python train.py --n_layer=8 --d_model=192 --n_head=6 --n_kv_head=6 --head_dim=32 --d_mlp=512 --vocab_size=1024 --activation="swiglu" --norm="rmsnorm" --norm_place="pre" --norm_eps=1e-05 --positions="rope" --rope_base=10000.0 --rope_fraction=1.0 --qk_norm=false --attn_scale=0.177 --bias="none" --tie_embeddings=false --parallel_block=false --init="normal" --init_std_qkv=0.0303 --init_std_o=0.0 --init_std_up=0.0303 --init_std_down=0.0 --optimizer="muon_variant" --lr=0.00419 --beta1=0.93 --weight_decay=0.0 --lr_head=0.00508 --grad_clip=0.5 --warmup_steps=200 --schedule="wsd" --decay_fraction=1.0 --decay_shape="linear" --final_lr_fraction=0.0 --batch_tokens=16384 --seq_len=128 --doc_mask=true --train_tokens=140700000 --steps=8588 --dataset="wikipedia_en"
Each number is 500 + 40 x the weight over its row's rms, rounded and kept within 0 to 999. Layers, rows and columns count from 0. Numbers have three digits each. The size before them is the row's rms in percent of the matrix's.

# q: layer 2 attention query, 192x192, rms 0.0724, rows 0-31, columns 96-143
# k: layer 2 attention key, 192x192, rms 0.0761, rows 0-31, columns 96-143
# v: layer 2 attention value, 192x192, rms 0.0911, rows 0-27, columns 96-143
# o: layer 2 attention output (transposed), 192x192, rms 0.0719, rows 0-27, columns 96-143
q0 116:531491491536527475531511552507509477474468511511514504439479516544498488500549419441585539475508479525537514498442505527447440507601564556434495
k0 116:474573506479486542572464583496536524507459466484484461474544522539476504502530507501529465485491537477505491531428498475489589505584450475488530
q1 096:501500487475463562490470442492523504519459512502569539507402436522521493492486457460495493488486510459460456356559539489513473488449549543470494
k1 098:547464476472468489449528460571454453459572490466520526490521507480527526511534465503477500444450526529414497457533561416447458471506428515500451
q2 093:465508460553565518513501570567457494507443477500614415449476527573479418565530478445529482547507465425474486511411518497546493492524525543464466
k2 098:463539513502519505496466457537462438482432582478466497480512500493437440479579524465558471531505608513561551549500574536483501478548555456511519
q3 110:463597511431474528464488538531493529501583540477562579512485442564519556493421505533460512485448500528537448510446497459548450463427492519533443
k3 109:487502510522514418461516466464485514503603428562481569557551494422569492453526450466541546534497409462451467442551508484496448521507489485455524
q4 105:469454502538509509581506524526476496501499507474526499491522530530534489509531518481506466509454429594477467425547624501482531544504526521440557
k4 122:524481525527436521502494474448455434544481486510537481520534499567483508478560513552551466506478511421516483453549503553504497527520513488413491
q5 099:494517504503498501459424430489517446523531547502472453477529490443478527544454468517435505550513489481472494517506468554460538477464446543514542
k5 100:501608495455491498534446476489531540491525495551503498521452485478481444435533518477502464474461489523489519479450485412574511457500473484498543
q6 096:479497566410441577495533473455491444481537476514468485490508514532493536410461499497483462582387488449488464501500471505490475535452463500550534
k6 110:483565487521492503563433583517457509471490530460491500530535478451418437560530503547525540534508495487484487470529547483498496469488513458515552
q7 097:472491532560474496522497479437547519504416497476492474517526563511476384530537570544569578478579557535546562435503441480425522529492479546450470
k7 138:461547485547500510567464539505513418463483537500544495478462513517473445480552523534537477504436504479559475486492512508493505482546502495499536
q8 104:536486490486457501486537567456528550465500505510409511450572475495503494502513493431505554429460536507552524537529460502533557554521504497479565
k8 101:525489527576452460444433490511498477517524440528584495517543494543484485487504368488421546470547506525485498439456545552475530470518431499520522
q9 114:443538497535541516574484497476436488491459454506507484528535526539636394408566485512541494495473504483529482607523507524473449537514467465459537
k9 123:551498427443474503419511430495527516522552512476455533495429412459471534454451499539479516558591496522478499442514541476496528529478502500506511
q10 113:503468455523534535546523534567542540458513521504518504432506446565479471517452457455484506444509525415520526492520458444523467451517492598503489
k10 108:498519564517486516464523498513550456559412474524476513560528508478506519546551478550495523549475528523511613591513489489558493484497546526477519
q11 104:552550512494497449534507458471567531446472525485495453493439479402568507486475560495494534493473497435487543482514457499485408557509445466569516
k11 099:560492526477461507445525489475462486475485496540517485487529547483530447453447545482520467472480494504479396568452491494440478477555464567518455
q12 105:479508486511445426480563481566565441492515517489537501465504434511501510423579552542542528498498589529474482554524506529523475525553454470496459
k12 104:457512551550502492487452515467464471497483521521494424485517556489575396555474482451478492482522475492468512476554591546430528500512534548482542
q13 110:450501516477536490450544503484503478485496541574452543541454450537586495510516489498562498521431505480503538562489522518498501527398481575491486
k13 113:537508574470560477551530499538516481480478539520501396490579454521429424489368440435513480480518411466525534489483552521424534496516531497469508
q14 112:505441501495497495466486565434443556588467548544532470518526489545483481549519417500532430496476469463528492540448533398532550509538422465519515
k14 108:499585399481432535504516462502538422475508455532578471557515487517510525525538459471522493449529485498538516529486505498443528492513546534532497
q15 121:526575561491539441495520502494438460518468487512429451488602532519530503455508457453518498555510399552488511492520542482455555491487563492510509
k15 116:472439477484516506429492539505532567491520443492467551483545484446506562485504501606463462497454509483469516539524466431403534440478462521540485
q16 091:508492511501472502446506466488498518564565431434471564562452515491520515482442465547460505435501522530495427513545466509545568535486422502485512
k16 085:489550504480571551588561501491546500492486438590548482465539437527505500589561586478551495473525523532526497465468544467520480532511523506570532
q17 099:530527541510474509554480578505496498488445439497535492496535545449478482519470533459598484547440480520509519488477427512502437552634556516513524
k17 109:435536562532480530449537489503460465500488520512536518466568504527465488547437494478447505510517500451539502474456522579468441461482502475488618
q18 094:533536500484482477444484421462527456480570495431491536451523477485465530507510516497449553506577504547528469488540523472503576527395498449525504
k18 103:509440470483470474483573529565493533487493547529474523491528436453529523554404419476487481547479491491481550484528452500503496551521472532496458
q19 107:499521466496424513507461502562528474521490530508522474495476478403545510487545549483509491519454520467461435468494483458562422461490494521531515
k19 103:468512523527559457468494454566500498533521529460462476437548497545491506525452492455532522509511452484457521474490469506475530527546510499498454
q20 102:495518524475582530504502570484498433488391478512561522453564556553437527501491472472584454498468492508546547508445426528442509526546560467496424
k20 094:444500525548564538528479553482489461556500508474532459572537458508499470534476474473479504520542473432486484505481556519494450491449520491438505
q21 112:469519505464581530503485528551514565534495486526489523519482522479448506490414445551507465483470454405560580491470463439527519552536533522403586
k21 101:416517490477479537459575501426534478516509537553546490456491510533524494430502516525585466519548475469515552455509531488537463407533554499593469
q22 111:494487548531567524525513519477484487501516505493524478490493557517426499507529448436575414483451522498481535525414548529494464492533557456572529
k22 136:493593558519510528529495521498517445436467545509519448577534561469438470551483491495538469452442455427532502484449519472519546499520526413449517
q23 118:505481554515586458545424581485462468495383459563469513561636479597462489512473492448521503465553496415510525479430499489509479509527502441419491
k23 095:567480476522489397522499415520469544436575440508502510476463460486488435519488431509458452512456534572482539442604603477487485448456465539509463
q24 110:493469499516500547422477555457451528427553496469460534504485502497499494533542584509555476547536521607465465517497444513479445535472589467428523
k24 102:516517469514504493513514478536468489484499467451487437548541504466532549522493496568477453485487455562490530434466554492517576514539493524552491
q25 113:470473444528473566466515609589526493524517523475496489454500526495548443512470575470442510528497493532477578485480509556537444532511436469485502
k25 112:445545442496552428553461419449517509423496502458582581523464508487568507512524486518458512563575528546518495516557476532455543508529525487492454
q26 105:459509499533442571474505497508561520541481473505564499542425478454510472534530511541501481542431593487541526443521472530497506498505460469497532
k26 106:555458479460581501500511515480494526518519421509450563462500521457590473463486556548490498477591445573476487501552478528534529517529486554535523
q27 104:572488479508491513509459556544497466500526469471521486532495522456529528439488463589582519413500522533548525544544499519511546539490513537481505
k27 102:472478535540454508456485522452505428594523490560482483523542439521498512586526575432545498504480540502494498492462531585484553440488562489530452
q28 113:509459457488425486554573473441495517530506511439506557469501546511527491518551474550403530516434486523515471583492447533447515476477464441555497
k28 125:502539568509543448528446540486494418450542475461473478560539481454441526467518464465590512489465497464581484468454584517487526495499506430501564
q29 107:440486474493467624496509438493501500475465512558489484530489450515499499458499508485501452563544548485478461481527440484474451503513475486558506
k29 101:510472527516453510521582506519470513473499502474458518512536491490476451468480506473502614572492584495467556552492506541527551471530461472457526
q30 119:460467487460439478488504513398527534496519502498496520485493510493541524500518480476501482530568558497495521567562501510557485540500482541479528
k30 116:519485517522537548517520453516505468521463526504513427518529466528381446560516531500583417506552476459563515563455529570508501501507487473481503
q31 107:495428481477553470454530451573519479439507524486498468466456547469481528478519485521506489517493562487513408506499479494564506532488491488497517
k31 098:503479576502555519548529485502529432479528489476523470575502505486506380487557527537415565470512524454530543444553545500525497453503593498545445
v0 103:535488503494460501462547515499496498549505504477492509473438513541467489481530472468440601550521495573507526449484499461474472478565614507498534
o0 111:533516482393521464598564456481513516512541490550477485564473494498520445545466564503525461531482559530472493481490455556481548455510498533489472
v1 096:445482418585464533488558531511465454538494479486465454508427532445498586585486503462450496461575508483521535510559548566506475499496500474543518
o1 097:546440431423503544568469471486531494606506527485413457507457438445507534524527539564486539451535511512511504454418500546505500502481478458502513
v2 093:446451458544478505516535442496532537499480508511496485481474521502524472520452505516515527553532508524480488516487479501410513476512513516492537
o2 100:508550501453539467466409535483497486513496505442533485502546465510513547480537493542499531511534436511518505560550563470504537524491454432512425
v3 105:511499417469453497497479526511561526458417526572483622513482530417513435482540542508470476432430531558434548518504417571493533505475486416521496
o3 108:476544561495516489466502479492546475503499559531431443509520507570490505471525502485451477479435459466554499503502505489520554518429558547527531
v4 101:458448545508568548459513582498506462532510549475448545536593460479407495530520461490565467502502487457420533510510541506501533450517479502473524
o4 103:437519501490478511469511516453492428493455531468579476590478559476492534504466501494473548488485536480530512547495464532418538548500519464525495
v5 101:482544483511505506524504514552623455468531599459498513517444474483449553421631548557534526518509504474466545445524511490566470486562543552500439
o5 107:507529512506510401531550542540500517490465446478478501539576520540505497386411454502447502464541502480479480521529520469543450507581516530488424
v6 110:485529533578520556471556542483476537591506487545515541473514492515464521531455517514454486481484439496547462490511427494433507488475515480479451
o6 116:476487478502520513534465515470465481485565520557445523473455464535471428502557517520512453527469519507453519467516541458530535561472536482535447
v7 101:500479525456555497492395432466490469504450519490425522400569485493463477504430551495495488490517521475470528543483495463512463499508517556465524
o7 107:555431471531501530430474519510502491570446448451554473505435456488484454509478487505446526512533494506450461435529542450525505528466539407487526
v8 104:548555430507540511528494514531507491439454467488552483526533510442503499493493530419475484484459473459477464532499443460558522547535466477520537
o8 107:448428490496437560484528512476464489449534529526444524422571527501559451484524540502471543521496472505509456443481476501526490499489511488501473
v9 104:535543538487426471446520474480487470476513408599476472443528550554544557440512573499489555505553454536440470448514520520459454484505525532515515
o9 110:493440548538461552492522419476458528485497530498506463481438503502561474526506455470478445481493426468479479574510469555440440531551482517438492
v10 107:431502436552513455515452487489521555485512481540454555556496530506534529512522412528463489569502574465526480526523522533604549445486515535527449
o10 113:513475540450537481505550553470508497458575528510473494497563533571509475570487503451502534497586542543495474565493486524495530555536509485500491
v11 101:590475516563476444572477477526460497519497446496508478512524540457525510509515538505518510565536508520508449557442455518425520534492461550505465
o11 106:483455499477559476567484530562517492462523520453491478434549481539457542503505395514452427488530494486561514480545508531507577482499495480535487
v12 109:520529535498444499509562589501518511538526486551505513545468505395490465517518581500496467414521546529478446475587520422577489497483483463474532
o12 112:498591503489502477498553479483535527558501528432441516521571528532439422500485535503534531535464540518511544538496479494448507506502432529440489
v13 101:530527562575488462548483467515508539470548550548538526546476529442496454551482496473359498524433525544514397455450481485542507514474525467460553
o13 104:526476525415459484521492484528512515567498615491490519506498491523481449474501510531572545496468490483491444510539472428516510390516516553491398
v14 103:520512486520550505514498460448440517520449470493451392490521545508473524495544499570438488453480487497437481551488482524508470461504487490456508
o14 104:567527498447494532530534548557495492481506490518486475517529457488524472482443520463548469510457508452408517478485469498397465541430486508541603
v15 097:539453488506504543436477498502449553521451446509545560468529549511539437436486517465425537442477486562520563539487494565508518476488532586532521
o15 102:516491467460511530535510490497459457494526490507442506460469475450492542488510427492467502473452525527523458513557491538551532564523495506440535
v16 096:548517508496494565453480512531498477483564489562496563546466529440475454458495534498535453537489535400529540487540495555469495534456511481439570
o16 101:540530490540522484462544568487476479539503576407524507523525484503454494533543469538511501525474432525534412447462533477565456582550488586525526
v17 103:499511474591418493485515493584537505493458468552477485451586531507504448584540460496518524416464464501512497477530485503502497514524444450545507
o17 106:488526491527508528501538519467464546468528496463451527582478536548467453511452445573548466513503504467447446546500463506494516519527484461459471
v18 106:475506508507564513449560516487513436504521467475490489512563507570500550465488473453549533462576536519606495537502527546459488510469546513527490
o18 109:436443527530433449484514502461506461513562513519464473522461583458497545582539500490563426586503477538440468506511458517478531542483442523481543
v19 103:547496446474529449482439492498531549526457542547490542503430502531501532480531542504494533442492535505500448494564473524523426493487444549507536
o19 105:528498478508450551464563502524535448528476541450525544584530462478521498505509454505500486475532497511539500567556582536483463527471536550529550
v20 102:461583533521436469446449468484446468560553535558450486532547532383528527452472477489443526511525452519440513541526525512480495453472474541512495
o20 112:534574571470524527486482445467472529587549508526427508483502512457461470459589470575478523474504463498513508539561505527604553467478461489484523
v21 099:461492612457512439441490506488472549440490497563541527468520472563495471509514468526474430516504551446531537425574556502544524478500427498532556
o21 106:471514415527466530488458476535489461433555533504480560499434560498512515524511467546490478508500475576484537444476511537534520541486458511504496
v22 102:535521498457506490516545451552479520503525521554541505531497500492446530593503438466504567492467447542534538494510442466537497495444513488508486
o22 103:476518490520512378480527485531557494521515466449553464424369537525550507520473517515516481498488455492574489529524518524469484469501456596492472
v23 103:446599518547467504480414430518504497484526526506472451529455481515487431435505548463490522493491437484548460476513495521558532495466464452560457
o23 102:463531557457453464472447463473558496495528578529483519450533463496498581556456559511486454503514521443466527509468472548559483535502495513520492
v24 095:564494454454433568561496517477495509466601499470511484522532468572510551496455518467459496447539507516572536505564572467551607496535463493603407
o24 098:485522461477489499486533516515455523493517508482483511479500535515514482547501583551529501542426524527491539512473560559515484494522470547473488
v25 103:479507521528478454493465440494489553512583520468410548505480590446482539502446497515511504485518490604504519492569557496546530520479531451554565
o25 109:518537561566452489509525429563515542538485499424484495532505518480525537427513501529475433493504582497608516489455453497456498507518581475458460
v26 097:521495579452519529485453468555504469474495608461609465534518467477576564465532501516504522543481463509465461431506489491476529468542488541532571
o26 100:458510490448458518512490477514499596512461476559465541509487473464501472548429506484586500443540513485457533571438505491553513467477492465572544
v27 102:469569506512482481487501442475482459518494528456558516512516529480467540463482469538598457471465492524449489575490495501527455558505502469538524
o27 104:575507499465511495476496501560506486498592486525562492548521512563559478444493507463500591581483469519505516437544515468538455543451545452495515